Part of a small language model's weights.
Training: a variant of Muon for these matrices, 1395M tokens, 5322 steps.
Each number is 128 + 32 x the weight over its row's rms, rounded and kept within 0 to 255. Layers, rows and columns count from 0. Numbers have three digits each. The size before them is the row's rms in percent of the matrix's.

# up: layer 8 MLP up, 1664x832, rms 0.0944, rows 791-857, columns 64-127
# down: layer 8 MLP down (transposed), 1664x832, rms 0.184, rows 791-857, columns 64-127
# gate: layer 8 MLP gate, 1664x832, rms 0.0882, rows 792-857, columns 64-127
up791 101:164119095065112114100122109143106156096140108112176195114068105162120083119161117198112130137082134124151163110127139120147171124110139129099116115241174143157138116103155139112082140151128114
down791 099:089104116150075077144145151145118187153166128110101154091124161130123138125104140097155166072158128082121088100101152128163123140055044141143125148144181111128132144113064132103191106175102131
gate792 099:141141117108104073088085216159100162127171136178128133161138144106100141084123099103217128126124110063129163120117109115150152164100162061085100133161087123169182129075123101142110135100154136
up792 097:117134135157113130164191115151060152132169136064130112138173203129152156140090175148155158104148175086162127166122157107155132162156093124107122147112129133128153150117071120155110084172163121
down792 100:098067144135117135111163144065158142077146084103110116155099081129066137134145147092154086166134086068155122138126136109119163143183107131156104113147093110152122134140040048086137103173127205
gate793 099:112170103166130117085119074085094137172139097100097086138102129083185139115132108052099165120092108139142093180111118146122111151097107100092113137163106130134147116112142163066150144119126141
up793 102:135100134142177201128161100086146067095144099194079140119156131120134157137172114158164104129136109075128137078163140150077171120065156164119092058097122195177114146150107115132132091161126151
down793 102:061107137128098170161067144048146103104108159056202130128116091082141094107142181147137159173138080143071138105134164129062127122114152122137169147082133127138160111110180210079106051129130108
gate794 101:143077131120079135109131120122120151183175092141158139169115173138227148181192091132097108109168120118079157206108190155117144087133146141137069129114147091118105050135148155106101115113116136
up794 100:112152150125133150161110115100132169096097075175126120121115045110097118079173054160106120135132098169100083124126164148142122117199145129139103123151124176163144118145104134086075125127198161
down794 100:164180052140113128152174072111142061167091084130123180125125138128116098142151081139117053176103116139116126159109095147161104176117142169174113164127147131117185120141082080131115140136098142
gate795 098:106137139127077155117094092183139127139177121125091100163126156094133083216137174157118135106113155126124113103157078168178175084098125161133113119120134102118147088106111148100106156175145106
up795 099:093098182170189121104103145169145110111139128105168132148152099097131124136105137119117151153157119138142113126164134101174127133126141106187175148187095159165151174111084103160102127134069166
down795 101:044091115115108165203117109133158174142109132147095180126163118140158119164089103112207092097108145058118121132085125153118170192073164092092114145163136067178124108109163122090054066114125143
gate796 103:100165123090080055133103117134113060126104130123125091109065144104100097135116152106106088187104091139066103118087089176188142126128154091139115131122109100106141149153201172135128138083116087
up796 100:131123135134119122128142101130139123146139139102127112088124128157076112093058091075141128144113092130139118171173154138092131125134159163114138163122088117099157111157125154185136147130120098
down796 100:137103085160125194156099130107133072047108132157119126132122098155106132212112047084166171134132106082109131066111121095102091110176109032186137111092095100147139140157102138157105145201090168
gate797 098:182140165135151115126117143119192142168093159064093111189208184097121166103146120106090099124172103109141102108090168158113156161153145108148130137170140121129107151097151137162117118080106179
up797 094:231135143161114154111092133089096123102171120168157078166127136136156154202133100078114177143087165127136118145163148159149143166107140114148150153117181087224136158100120102122113162124141095
down797 094:147140138118079105141115161137156131147178107109189170116088138137164133037146120052099179076146161169134064150116149179161101121107188139147114120141224056134197152134154120151140168077167101
gate798 100:118155139132120083126079139182126176123080141158137151105154183133131165059187094169148089110182130103158112114172119152147135107115119153134134089120091120097175061074158111145088129130137130
up798 104:056153061134130120103178152058121146077169169118104190098133124207152102126164169110142131160081137127130121097087120119156136121110163050093119092150108127089090128151138098104109140187141111
down798 102:090101174091137152214113157175147040132103090132110105209139160145103060114152131131147112123096103113097135196114173122090123175129073108109169120065089143115115104145138137203171114126136117
gate799 104:167117107119093139153117121192182096148173127128129143131112092169148116181109120148090124139165113121124175088115178171142160157134159155109134151112143176059113120128131102134160102166108124
up799 098:125139129147114104155137100184152084107070152127100117113170131094113085117116100132169148124126103154126191115165158132185111160131101146146115094123171165140136073126056135103076109220136157
down799 097:091123209110111151123166101096142092167161133120153145129070085086094103136130129157188120086143097097110105124133091183136205135139132124125095070120073122090085106146127139122112128160111135
gate800 100:138123124117103121105167129109119139136122176083106059152153108095141121127132048069073098145151074128097093142108174145127143086097084128119150147221102096161138154199149145158154126118114147
up800 099:214132102132164102081174060093126155094110072092135169146162128130146172062117076162122109182138115161127134143034137128124144150192118150112128101098122144120113100091110159090053156149176125
down800 099:119153129073102145161153145140125113128135086138178162098115101157194128130118132134121159036109142125119177151144134061189177153146123126114096155156157179121142112133141069143082085127099159
gate801 096:147066070165105145104112121143143144141174195154115156129187122071132063077092098063185128102153137170140114121148129091089151127223156098084160150112123121164140161087093138113123106134117099
up801 097:105193170096079140096123132128119094105181159129142129161109076145092093121107164129159189078086143142150093161077073193040193090080193133179092147078173101183130146094142105091120109083147186
down801 096:146085132134145135155144111111137170105106158160081120142170115050147232148125149173164159114147102131140116148146115112195170122148136117066110181178119102134060064147151126140178151157129111
gate802 099:115119114163106113140161164144139158094106151149129176164118145102123093184151092151074124096121144076152128161187180148165157153114190109098128136125149094132122154149104119153108122156158138
up802 099:111086092074185100131152159102137139140137087199096113125072095144123149122093093124161105140138099124105126037109084146154125112127140108191112091176058159041154159092113140154165142205080151
down802 102:153130150167202096101156103130098182135170095156085064104130110123119118127150122066128154171115123158132185116148095154127163140081101129113182064179155158086123101099160101085143120101117129
gate803 102:140150104084148162118134135112136113109140185105115160212158065099148053145148123083131135111096190068152084053117147150066099121157138175099146124114153146164112084086152144159124122198086153
up803 099:104230087150109142143087083102152140145174135128156113148114126160131123175122198091168120095147097102130133149071159149162156145131151136108150095125148127176135160153195084142156202089165131
down803 099:131120062128098208096161168093177182079174137128158139098097177101148117114153106129150115094111145122126158137109168152107120131125118138163113131086155125149177069202113099157137206118158109
gate804 105:035093122137108133133117082136118153171160149129080150134159116089166118105143177158113119107136109171117137124151159124147141072104176099135168102160171139109121150085111135133067132147112125
up804 100:172133159223160149143122116136103101107150168081098078084166155117184097100133165147063068136133103087170161159094085115103174110137122171170137157137111151150129131153153139119177108178162181
down804 102:174180161163180114121188111113155128108137170107113059081098107173164138083134132132130093150195159118127112083069084099142147155113148164193117233139131100177120135135157151141138161177111156
gate805 100:115104168079115093149109186104154154146130161123100123101125132135172125120095125129190145183159167147083194152164142123037148186126122113146161099138120135139070164121155105118152167161078058
up805 099:121124121126110080115095106174198105149177148090205155128128124116155100144157121082136194130149142160128132135103185124043107153086118073159145113141147137125060102137165132111103128093074119
down805 100:141057150093074101111142095141187102126157111142144131147115111148164157120116125169144144128097125076118133173102166146158111123115132146164125051111132067106136096081113109094135115102165125
gate806 101:094144100067126135167093094148093115102142155091109076059205132082145102088172101110139116174120112115179126181127182105120145138125168147136145124205131143142153167161180172169122170137130137
up806 098:154171118100142158109097112101145178165144166139089135129161159101165196085157068105124152080166091128197119215172144100107158126076143152152160135171120146127192116151119182102098187122157127
down806 099:152126104125174182186124076137124185108126213143137111125093192111098112130166127098169170097148094119117149160160091086081088144137080099155102125142133115072140138135138161125096102096119153
gate807 099:080134140137108168119097170129116126136149193157142128118153131113145135128158179169132118155150162087102149159163131136067140068135105147174112128069140117163125164156106117138109152139153177
up807 096:134111145117113139095102078138106113126095137097179166118125100098128103105089091052101130106148111175115073116100131104113094164164175151121119093217083107086122084071155125163221143148145101
down807 099:108125148171073123083091094097120126098203098143130107156106148120122147105075084142101178169133115137111145122141145171130108099163132131145132144145119141107172130122130145122168074142110143
gate808 109:083132198128174170123146192102116108170113158128153149128185104144108159118140128112116153156116088143131130167102117179101172161092112143174095115105192116162093167134107109137197123178105121
up808 109:117115071113060108110095078192125127101125066148090168142115078052144123117140089166161127136193101117098088116125154098139078077138085124138153141180061097154147119134180158090084159144168150
down808 105:121129108117101149093160122123167150145168119119128069109097071172145204054159111160202136094113121119124125100105105154149095148135163096125153103148062106137141153128071074033063114196127127
gate809 101:176074158107144123164164153116099120174160115125140116121159131198076109072106101127086157126145065105092114185160146122089128132074153099148142138135114057170182096124113071187163089103106113
up809 100:137071135192070131154154092086097080117111147095152082102117169147128135147089078112119116124094129131184159084096122094135115067161102170191118155143193215116182140114131196136086124087152084
down809 101:151143122094110120074111146162155158120132105166140150106109172137078197141115076093095166129101111164145095127167163119164099092130135124135112134165137124169130141137149152090177145117117110
gate810 106:154048124139132131183140162167113147119131115116125158107104204160129098114147156086146196128154099131156115128163090160126143141163104175146155134135105139107152099134100143103175153153095145
up810 102:099137126099137060117125121152138122144142101144072102119114161143104121153101093124069135162123176111167094130147164096113094060136115177085113152102176118164162148080115146106092122105154193
down810 103:101136121138095070127091117099141126139091148179097086127111099172122103103155080127137163063102116160141071149086100140153147058153158148146128117151106081161147117133069146177127084177170099
gate811 099:112082150115100107130137057129140155103146177196074116200174172123076147144094145158145124183187145110127154110136125121091174089045124095156149167111137116123112088143123142104170095140137178
up811 101:149145094131123107139149091144124160135190119109184117091101112119098097157140121139085179080162125145111155117129147139098102088153162148115182067115094127117179166112180188142144078101133150
down811 101:087134144158139159100119179157123144143121128119158158137110169098125077142141124118077105091091103155113114106119098130124123142123140173096119139159105183079111135121144136185149148184162089
gate812 097:149108151091128048135098162124118217199130158127153090101157191119105077080105090240162120140099142124152091241135095156181189136071132092145100110098087099172146117101124154128111123127161083
up812 096:151156181121107076151129149130190100060142146114145131134074125142124186116158079096145101113176185148090076154107126075112190139120115132140117169078106162163135151221135165107137065138076134
down812 098:143150150086147097124132102100120074074167131092147113166108157169107148131120136064143142117132112136066137107099097060122150126154122128138122121072136098170122117216188114087099106153084065
gate813 100:133112102099137120141102129066149130131133138098116146055101171190116093096131149127186177121102122076208131160192143129134110085144161130134178061158137130169141166153068129143123110072141126
up813 099:196118164150143099138110119140120080103142170200118135191129046116101091088124146104112049139189128168094128059148094105150154113105126142131107131164109155156125162168213105091120146095110132
down813 102:148152181163116152105119105138116118132121131145147178107132139107130130144135147112114102146100139214091130144151154139171198068117154116064135130162086167127121088144091109129104152157066069
gate814 097:172151118100052075113139123126114197161147044150072123141168152137094164187145131140135162181172141146160089132177104187175078147162155131192183124165121156152075152174152118128158106136198172
up814 097:101097136120176134081129115121105099130140118116122144116104099120151180087123075163119132132160161154154124103156150138090135156138150190151153139153104096096096151116140153147137195155128130
down814 098:138128134193166098094115148137115158091162055122116133146097136119167117136157129127125117119108168156117132098071129148093085076149115177124145130099129132101115106197148163143163110135171154
gate815 101:131097134137092134098131181130172120137168148090081096171157134166160111108112133082082127099104130153126159158109183122109088138154117119097085101136108112089057164098085164136138102068141132
up815 104:143186163093118142193071119111137103176132125156073138068089175089063146181160164102133179195128163089151135103151072104173112145127125104150135134143176156165172103168117114161112147116120139
down815 101:152173111119132111115121024129129138149133131131105144096099123124058124162143066097052107142167152124112087068150168111129113130134120139052131193122179126103142148105158100140179076108122099
gate816 102:158128112142108117140153127085112122137133140103065139147149170146161129106151119117113146150113119114087176143157131097121148159120122159157101173126186135128133119109114116149093116118164118
up816 103:082132103133042166130080072143092159145118110210175161181105130133117105070124152179102149139116138129093111113164095155187083134133117142131142146150119190105138175129097125130175102163099046
down816 102:105109138092121109149188099158120125181146176128112104154103155121133141145118133140136077108087128150130134125143151127151132099142121142173140156099089155146125140139140138152163101165118136
gate817 099:067155127118157157124108141173083130167206129080124139101066130159120201149140191097115132197110116090092160116119105163160178149154158143093108178140118117109128088146172114102138083161187135
up817 098:190165149141101111140136138154087113168113182154072113127091144185123180133146099098182107111176068180141106154052132128140128151104130116104145151176185147109125142105101112121127102172147129
down817 096:082108059094114122102132179145163106087111097126068127149105061157113151162154105180106130160126112073117142192113160127114077173092041148170134128062101097152160161095117113108192136120155105
gate818 101:129165161136199128135156105105086118118111128110132123125122129108147101107117183156067074113104110158118117161075101118089116049156158142078143128191083166109130082104131138131210146133120141
up818 101:114121086147156151129090122140085122196152136151150142104084069151110078116175118097103118125147155124101117150126132109063116069129140107117180138127080137117078080051110116174129171153093121
down818 100:121176133115124113174149133109116128122116139147136121112167142100172095137083227151098151125161198140134164128071155124095201167095177140157159147193110132087129102092151136100131156165134172
gate819 100:183156136113179041106086109126099111095167128126150161143085125148111142126123134134149162155128143100121129147158094109153154072126216094173115157160159167139119118098156089172118102149111143
up819 105:166134092143142153075213078151149152156108153134147140140169192133052173175156139111130122131123057117127138118147105186155121101137140150144175157073160120103117117073164185143110126109109138
down819 102:079161078126133127132126113164141104179106193114094127152125088098116192123091109128138134125115140168078073160137124139141149117173111184132137134138166104102116088175138071096137182158152097
gate820 096:183115156084139153135090153132124111168137101177161130123156081118155152064193085149167133118072106100165092095118092167150146177127137149122104092116155129125146105115155087143147117181100091
up820 100:115059142156139109138164088134108127101099094131153120162150086156071126167130118114121118124059113176117165130144080122135116100083115062168143151100149135141123119074127170111112121144170160
down820 100:134117221120067104101181129113152086121072158171151116104121191147084092170143119123143130107189155196148109152127172100132140086127164141104110146124154100149123122113133151121071102123101139
gate821 100:146112097102124064093139138143166135111159174151131153155113089064058125180187141105170127165131121149123172144121090129090147103151164086167061105148146093128068182130058205170101100118114125
up821 102:145132141118146138152202150148096129146167120109139105127103114164116131148128140164137148163145144129123109153124090103096113054204130121147056188130131126082124110151165162125116106125114140
down821 102:095116094130143180136120148160169115131129108102111100157117147119139147193158145204109094141160161192129134162146106122105167143129147142175183101101213133132133103097139137081170168070111103
gate822 102:101083153155111090104138124209100082134155053134116164147156147116162105155157133119128166193075150104101133130155085159120122158203080137131106085085119098162115125099118108119089159144122126
up822 104:153135095106088176107107130070126158184109046125141122168153179135113118200167060090142129109107178120120120148120175131127141131125201105112132185173111123164148127137174079158169134170050112
down822 103:139104140048174125130094135137156065124153122137142107083199125075090087132184130094134128114127181147113155121133109106097148132134207153088133130122103092191103096120045156133158160168133093
gate823 104:122107096171093165139080205175134148131148067116131149081142185112153135197170170200146063113128115202150138118154111134160124128145090097132120116146101128152155106138071143142094150085138106
up823 105:131146193130149113132168073126124157103130209111143116104111094151187104116081143099095136058129104114089095106129121122091159163100102131164155106148162148106117143079116053105145106138125167
down823 104:111090151068140134139113078160128118109151201131142147073118089148114109088116125165068121162131127170159168138161132185105157075151095099124173100110150144144057123140104130101108168183087187
gate824 100:123112132149088153155117122142156169089102105097145204131161105115096110093148126106117093156086107111151109143125141179150080165159097171159129205143096060098099064203122095131105133172109112
up824 099:117135141077172059139097143154122103137133108092164134157120170114153119173092137090153194153128109099141152121147120197170093083048134150091139081144171164176148155193099125095111178107108153
down824 096:088072101141089175139101158189146135112156061136135129088143062140152134153108123158132132157071186187149150113113094076167115148159128128153087126114131108133144109070156100150158103169163063
gate825 090:143116174117153142155081078063162077122123087148201137140153154116130189102043180135143154147123114173112141088140218124035057133168178149109074138156171127107158142122050119057157125148077134
up825 093:127163097101154135140145137127156153131112129097034139142114149159104094131181080099131099090167120093129083160158109128146138103104104187114123102141090154146100161123128135120120143092178125
down825 098:054110118137129157106153161160085130142167103124171166099160086127146141125077142103135121077121111134138131132110106140132067072088158162068119179107088116136127106125118138122055129110174125
gate826 101:126138156103191155148080129145178130088113068094177163107125158104141181119150208173080128101148116107102077205136111115093105141185194099118139168112142124094123095191140086125121123141127115
up826 101:087078140122156143158147135134181117132181188136084171153103050171117099138055086150124148117079127154175166055093160141226135106163109111142204195168149142131124161153137122099124096112153137
down826 103:214150165103096161139131129132152137181125194099080116108165148162104090083105156138212103153113149164138131043144170122136151113131184131122071144193074158138093135100137109113109137182149142
gate827 096:144125093077108133112104162099154147169185176167146181087145123121177112051086177158156104071154171163172140144101175170097152163151134115142103156146160105158119178110130128088091183112119181
up827 096:111131098134144128089116145103147098065136150186090197112153088123142056103155148180172205162142066175114121058082139116172096126163139087176145208084120096081167148170074028134115157115199170
down827 096:079178096124200160127118105128124161132118112090154107119115087166127125150122155151107103138102098125128067139177189155142212108113132126146173159092137087131127137131145175118128107191166178
gate828 094:081115152108133099097039064101133123086094122105155165132163151148184119160117113031132139120094068172198172160121064178136133107149172121106157128152160138137141116082120126124155145088107166
up828 095:127159112120120148158193096101142154055133142087161114157087149112136144169180135143141119081164143093143108115151149125101102117144147165153172110183137081104089138124178146097137162102169063
down828 092:151093107176066119115100110146140091155148111100056207090187104153136096172081141099157214183101102119087123162128044128109134167141123156156136132146114117158114192158107178115112154092128130
gate829 101:083137165161196163069139125120182149160139146107113176118118132159118173162132127137120087159142131125176129147078092123103092120189127166075160139136107187172165129140143170121086154111122068
up829 103:097168131166149132070090078129103082179167195182131133132186145169124148134106152149108044101140132071123101145112120113140174110107158100140138153143094139066153131088062151109135169174193093
down829 101:129162119151129186145113154105196071119121156112105167162132079198111149123137106153164063129131146122170120151158144138141113080122102047116133137110216116088130165159126172114126138159092126
gate830 097:118142179127146158152124139103181132124075170090023110123168134194152165151112107105120132121127173122128135144135120129138177137093106093152082156147126169127118125210104108170137191138051108
up830 096:156134089088128120079123165120075179144125114174164109114079123138158158152111139160132156178105165078122070121085167123144126144106178130057131173101134114132130122117125139131126153140169094
down830 095:070101155124077136112156096192130136137131099114129120121115119150149134081184121142170123131100138165189139110120121104116146112190128091192136140155126126119156113132099140136140185096066163
gate831 093:159064113094125116088098100087145106098127168109067110152179133144135105146117084093178172204104031159060127190045114119080153104109119134115071094132165130152148122126177113122120098139155131
up831 091:112162082145111170120179147112140130122133107138113130126127130088140204231069119123125105148142154163151119113153150160095039148086148100165074132114167133103100133126095041139057146120070068
down831 093:097071111097119126115102148143127158154129128086120138112194071095073149162125139147131129125112128114106124153149156166150115190142131188202135107164083070110101110133147117138126087110083109
gate832 095:120126101129166112142121105179121167127167099092130093158193093110142149080142128156221098140119085178115187149144134165126156161092111116080183157109080108140106141070112113112091127067144163
up832 099:114089139155135126174174071158087149085110083180117102163131206102079102135142130127113153128057154100143135137139067162145141120134076115198161154106123104100140131127152140219124124110090137
down832 098:164108142097153096149183091124125175157106133136167093173120089116132086106178084129145140115153170131109049135147172140067030106139098142112056132083106201102151174125118155178164140158020125
gate833 102:156130115110128162183139109137132190139122168157119074099138182103116102114083095097110106179124122148080155181120098118170103144126070057186118182118158137076125127145057187160166115074154107
up833 105:123098111157108124150138144070074127166197145053157176126141184114152113154175141121079149147107152081119158119089186107066101063139127090113118137122120097121138111137140158177186090174115192
down833 106:116133101074094145146106124180082128149162113115146102157087133127120104151132126157159066156074189092101162130121139140190111155145181109091164133095145126094072156204153113083121132118182136
gate834 102:147112138145188094105159164117142191129136109123113114132117111103175152146073156067084099197116194073136145168103100140143150124149153098136019143159158103073155115135115084147129112127114152
up834 102:136162145060118169171114079129162129104136093144163094170120136145076164142141137182142152161143193124081100149230050169092131128082172087126115158102117127122142150096098132120182142150117130
down834 102:144162055140080116152139088064153168165086106126170114154173109125133121080101130131073134129121121095137097138111098075123123166158197101092116122055086182111160126101087104076153164167134117
gate835 100:165161159067157113117121136152122142115086097132163142131126141198098173131220103131165138145179091139083196068096107107115118157120135113065157161132095142166152112096113154149081109130184121
up835 102:172115148040058066127142151144157108081138146168140154164176170131150134125164096163115156074089106151155128200166089119142166101165117106055095087124114181117125142089105106126105119157131172
down835 103:164129173103135112102155091146131096118116094119143124136156128087137093089145117194122122120124103137088194103142137116142070141156075093119145162048167126129164131134124064185115131105112163
gate836 102:143154118123156160133133124157165129118129144147153108088159135179068075135139105100140151156116113135145135118164151126169134098093094187128108147144069092133177135123115094157128116190158101
up836 104:139077097120134095144124139105143126080147107108140144115144121118086091142139161157108110128125123153146084162089141115147162140178122140124115125165113100138141188152092156175113107213138132
down836 100:141105129147151128149109052078136198087168119128141150113186103136078172148117081104093124154169161130137195228137091125155099111153157164133085199184216138092135173107135063166127116145140091
gate837 100:111112115142115235186144122173119131079130126081151167112147057136148114166090071155087169092140074106161179108071124129134141202180162141113157121135099167112149087131097174099130157100183107
up837 102:118199101071094131097101121183164123092102206175122119102114092087117146128161191172165126095135137117132151197117168131113085120100141144101120142128120109086158071133138087162155137134074098
down837 099:133165098065092096127123174121083120173142110127176153075128069171082085114134153128156133083116137135081129125145139068181144137092135158153150144118158139139130163147126100160115171141098129
gate838 103:166166113110118180099160111138165164141126186116119153178139109115092209189138151108157146135088093131142137136103020083148143173111099121193092131095130142141169156127125066141090136184147097
up838 100:081117075155127105131094100118149076153083150105089138112152114113123100223108162166128137129112152121128183135172105103083078165181122141083126103132130134118149143144084080138148105131109093
down838 099:158164139122169109099131122106091096093113152165126154108173107100131154130128148138139082161104166181098139129128115128155119157084166144101167127135109155131132091118152017135136115135110149
gate839 098:176139136112127137074152140167150148142089129111091186088176157098123115152124074158139167185207092139137049096090099141133148038135161136140119063102162130097081163133163130149084095128106134
up839 100:110083151156144136156169082095159146131140112148116115173113124125125122140135121129130106092154166122155118081087133129099185125129110117073149100124108129112158197129132159081108152147116192
down839 102:122117137132110142162095100159158118127167112200146100136123164152151120158117075141150163167142108099123117106120093061109144131164140146073117080161118141140161199097144110154065085108138220
gate840 101:150133146086105126126173149151096116098086113098158063096114126162169086175097095153143056104087116085115119154110166051148101083136176155120110128128128090144124159149160077168133119143141134
up840 104:129160138156095089127168145115127118037095147119105132092174119111129106128120122106144121085164098049131107116137164116158148103128145113124097189124066160069101147089123086092117110127094160
down840 105:090103103094120141123118182160118144098095058102141157124156156141105188106164118134151147141129104129062103123113119153132116154136062096140079139122129186086105172110040163183176115192122140
gate841 130:159064157139181108134121183097068126125113130125156123171143123096143122086110110138145123182136142154178084150124072124081107180126117119161177162127071148120101032200100160122089175131102155
up841 108:161115131105177117118119105058136070118085113157096084127092129185142189153108125125102122143128141124105115141146153139122103119102149171090149150095113152096102094074117119125124118149115153
down841 116:059159191135154152162134140147079245111078137125112143137124139133164139110130131150141118147188155080145082136172135166096119179110095113148121161170112125078161080145127133108087155181106096
gate842 100:132139120138171142145130119122082097164145145143167117217138125151177139105130136104178125097103129137133105116107146092102154165082107107080090130145077131105100125103143101154063170089112166
up842 098:111127053133161142141105119148175168136125091148147161064130176115069119066141124113074088107152109110087134134118109101105046173103190140095135111121154133108132140142166156095156097176117111
down842 097:147133107173130117141084134151083128168185102097087124057108171144144145098111059155131160109194064147165115155090152179202099128112156103147142152080170173139127108116069120133133104164146193
gate843 101:108176229095167124123102110108181128117076185156160147112132176037098175142138136152149149133151092089136142158095209132146119105118208111159163138030158128149148125156124138189137097138144101
up843 098:170099150125138119171124110091100096165097136095105167143170102123069160111140177132112114110108150156126151131095122074094173080131158133140165126143106148126157080124079154151079058086150165
down843 101:122110129129115108202093157101106129121114165124136094142139135120213092132133125135141151117123114113156198075186125136172114132117126118109146138140152104083185098136093132132139150128111145
gate844 099:150103133070171175134142099143137108157087101146118103124117131132142112107131119104179215119091116137159089122141076115133141147161108102119124143079191151137123084110127219122112108141147100
up844 099:104108118136170133127158109096213079126144149139127080166131193157098113169157139155112153115122068162155132079130119117099175139142090096138126147139107143160186165186170135085064123099098166
down844 100:101178074163181076148143156124172131062151160086134102173153125104142135132100133177114144115122142158097110087121114080128118125095130132074112164111164093091121145135149109090124093130147088
gate845 098:120144151142135125122156103172103170156122110163183121108122156187130134096112169146162159169136142077112133148123119134191102118134134117136144173141147139122138155107149090143132102119135125
up845 099:189122140210153095113140132086109162147091090189103067043133127127132168111160173190101177135080098104086109150109116146160092147147139145129121098173142143121128127120129175152117051142183108
down845 100:073178167123190114198123092132153123120140203173174101123133109153088133123112122141121134137170115155073142127147066131125094101107114125128146068138183112161172125132097099162130165048124165
gate846 098:148143118100123051158092144080103157142155194126145109152191162172125117142153129100128117152098175066105118107147177155118145130155160134110101121094109178156134176122156145202143125144120121
up846 098:119106148183158076162144125116135109178129172185116118141113152166092105175224140139107139159060199114119139124138169138161127091146133155135112156131152114110119147132133166169178123161163094
down846 098:101156134167121130153125182063081149183125189128111187094149100109125135176136113168147184147114117121116073070106196112153130083122106175138127146116121144142070120137167190137115074160100156
gate847 105:118128170202157085141143091162162080169119120139154204116159132139122140153100076189159152155120140087124107121130115155126105161156125128117157103111146088130136119096136162176106041124126157
up847 100:162191158159116159135128153064116141083112018179138109131216125081116215158138151163100119106156152114067117158087112147144181168177130078099078121102102090144147083111100146095152091129109155
down847 100:137189150162130171124159140090091103174170131194122190183114135172163110125097144184118102085121082167171089148149170105169074112155083179174102104123135188095124128121121106131086116126136115
gate848 103:092122110088100128131194171118143086117172110175115115171112112136112114129074149114121131104106167070133134174097129155138118118155165150145120148101115138107124048158150189139110122116143090
up848 103:076129058102126131183135121105078124153164175143170166159094113125143141155127186125130128143089139115096145137068104083083103109138126111134113128162106154097064088141106113170177161116174142
down848 103:134097102109134109126124128148089109175150150188154097168187126162136121164149110132099150069169104144124177086068144161072112092161185162189135163136135164147171085125137123146163119127131181
gate849 100:135073127088105137023070064169127149109145112187129173122185170124102120154167140103107160110146109108133059129118188132177129133138115154107103094090093170145130178143138206077130188112130227
up849 101:088142169175158155130099096143150140154092139132146183132096148146118102165088149160128148080120130185111190071126141123128134104106146055098128105120157162117126069119104079138133125131107105
down849 100:087131140108155183129110177143120144143066125114121147209171213126126205205106119147125093062148143157103119170126150133116116133164125031127118143110164135138177126104133143095093108134063032
gate850 102:185110115071064138161127120213117142117167118119068144117165153099087136069127094139155151112120156121122111102122201148162128125118160127098116128124159147154147098085145126170096091196147088
up850 103:097129162167156152084161165197096142111117101062150134163097095112113181102074121142151143151157129108168118059159065144111095121137115134158142068137109126122103137134111117114146101115141072
down850 101:155143162160155142119173154081165081121173034149192152154054110102147172178157128145125098155112170091099145163103159109174153142147200101172144155079130098157165131112097125169129145131113083
gate851 098:131159125114101178099074160100203096147111113131157126129162091128145162142126171159106133124116091170157136161096134161113100084195135144120133156125172117156080097126038139108101069114088155
up851 096:109169137097144141073111101091163086092124108144147144133142116113127115137104109099164139103121121172146151161095132125128083051114119162099099120163137145144082123106085103211146112173079173
down851 100:142119168123147097105153127097210132159074095065125106136123117152145145139154153174088087135140137150084118119142118154097172131184209102134137149103231112138108157131140125144131164113168117
gate852 099:145093173099112166109125152043093185101171119144093117102137137096149168151114129122110146149140171073108138139109110083135102167132111104074078116141138098139137119105073139132171109130175137
up852 099:131086090116166158076130067111113122110155166128111154085078111167097115215153089144129104146116117146127115118130173121152140087147088153111078116052128144172114140118139133119184128108160134
down852 098:207137138151089146156157130099161130067137125173096093137087141125140153126148161149148148124142153085131056192160117171164103119177120126173087156053145106130159146127141130122064143158151138
gate853 099:128134188191140139135100162106154166148095137133120146182170204106182041079086119092163087116088094102133143124123126132066156082179135135089155118086091154103119122122105187094099125108134137
up853 101:126133094164078069079127139089119098069135189092060122058130018166107117166181148168088123098142100162128128119170099078157162079166106111160060082163189062100087161173088105138081150155121116
down853 103:093172099099140131124128145123097154092149094093115135156111121097167133152131126128079111178191089107100109128160149110140169132116083134115152049148144170155194183130096148075120114145131175
gate854 103:095084102116143094138106155155134140095106118091112091112095158080076098112154153061110199135111115103103128127112130147139102056106069141165111123117131081124147137122122109109105158172102122
up854 097:088176159109151120109076093116101135097068115126092110100184091121095097161090121209126106144196145033108102131087139105156151170116049146142123144136187104128083158082102107137175067151116116
down854 101:133119129152192127150084142101133117090159164094131116129167141092120075155095091126160133083129110065170119181166198096132125127102149109124160088155090151122132107068097096109149130185102151
gate855 100:105143162108119090143135159119136142106149156109179191158178166160137150122084089130085122095150170116107162186044084189144085158137193134109060081149154151119119129161122117152159146161124136
up855 102:077100196125072175090117091177171135137148163151167136131112119125176137150095151130132094140135159112130162156184136161094106086118229167154166138172062149118188119146110162145095094046069175
down855 100:089066155120133168077209104136201157115142130166110107191086108161113053163134153184113136104140154105077209150141166125157137116086102065106127144082119090111112106122081080104149085090124122
gate856 101:152092171140118130120096125161125111094154105136073101120120125130122118111059127185112129121105142181153131128146134075127173129139135180203131099107094139099077093171136086190129076121161107
up856 100:172159058190106091142173135118145118083102128106140123136173137152096152125126119142144111133116116138162129140112115084079143083169160127120091130124169109115134130157103146119123164166085141
down856 100:182172113119123125096099155118093143092148193085136195123128139137165145130113100116118084091117071114132057123129117139030139081129078092153134135138120130113117132172135147100140126173174104
gate857 099:125162151075150112116120135103108138119128102181139099142139136080116106098054118109136119133125163132113142123059070137148168188087180121153083060172159119182128131163176114226121183139097136
up857 098:166091105155152179083102135126139138120106168154052165119107167015123123130094059042145136110145140148146122159152110135185105135152138145134127127163145151142164087134152114084174079134126159
down857 099:150119092159091163135156117051128091075116181140150095106164122131147078119159129113150168092130131089137087130079136105096109091128159088136116134117110122114071168139129153118115142166151078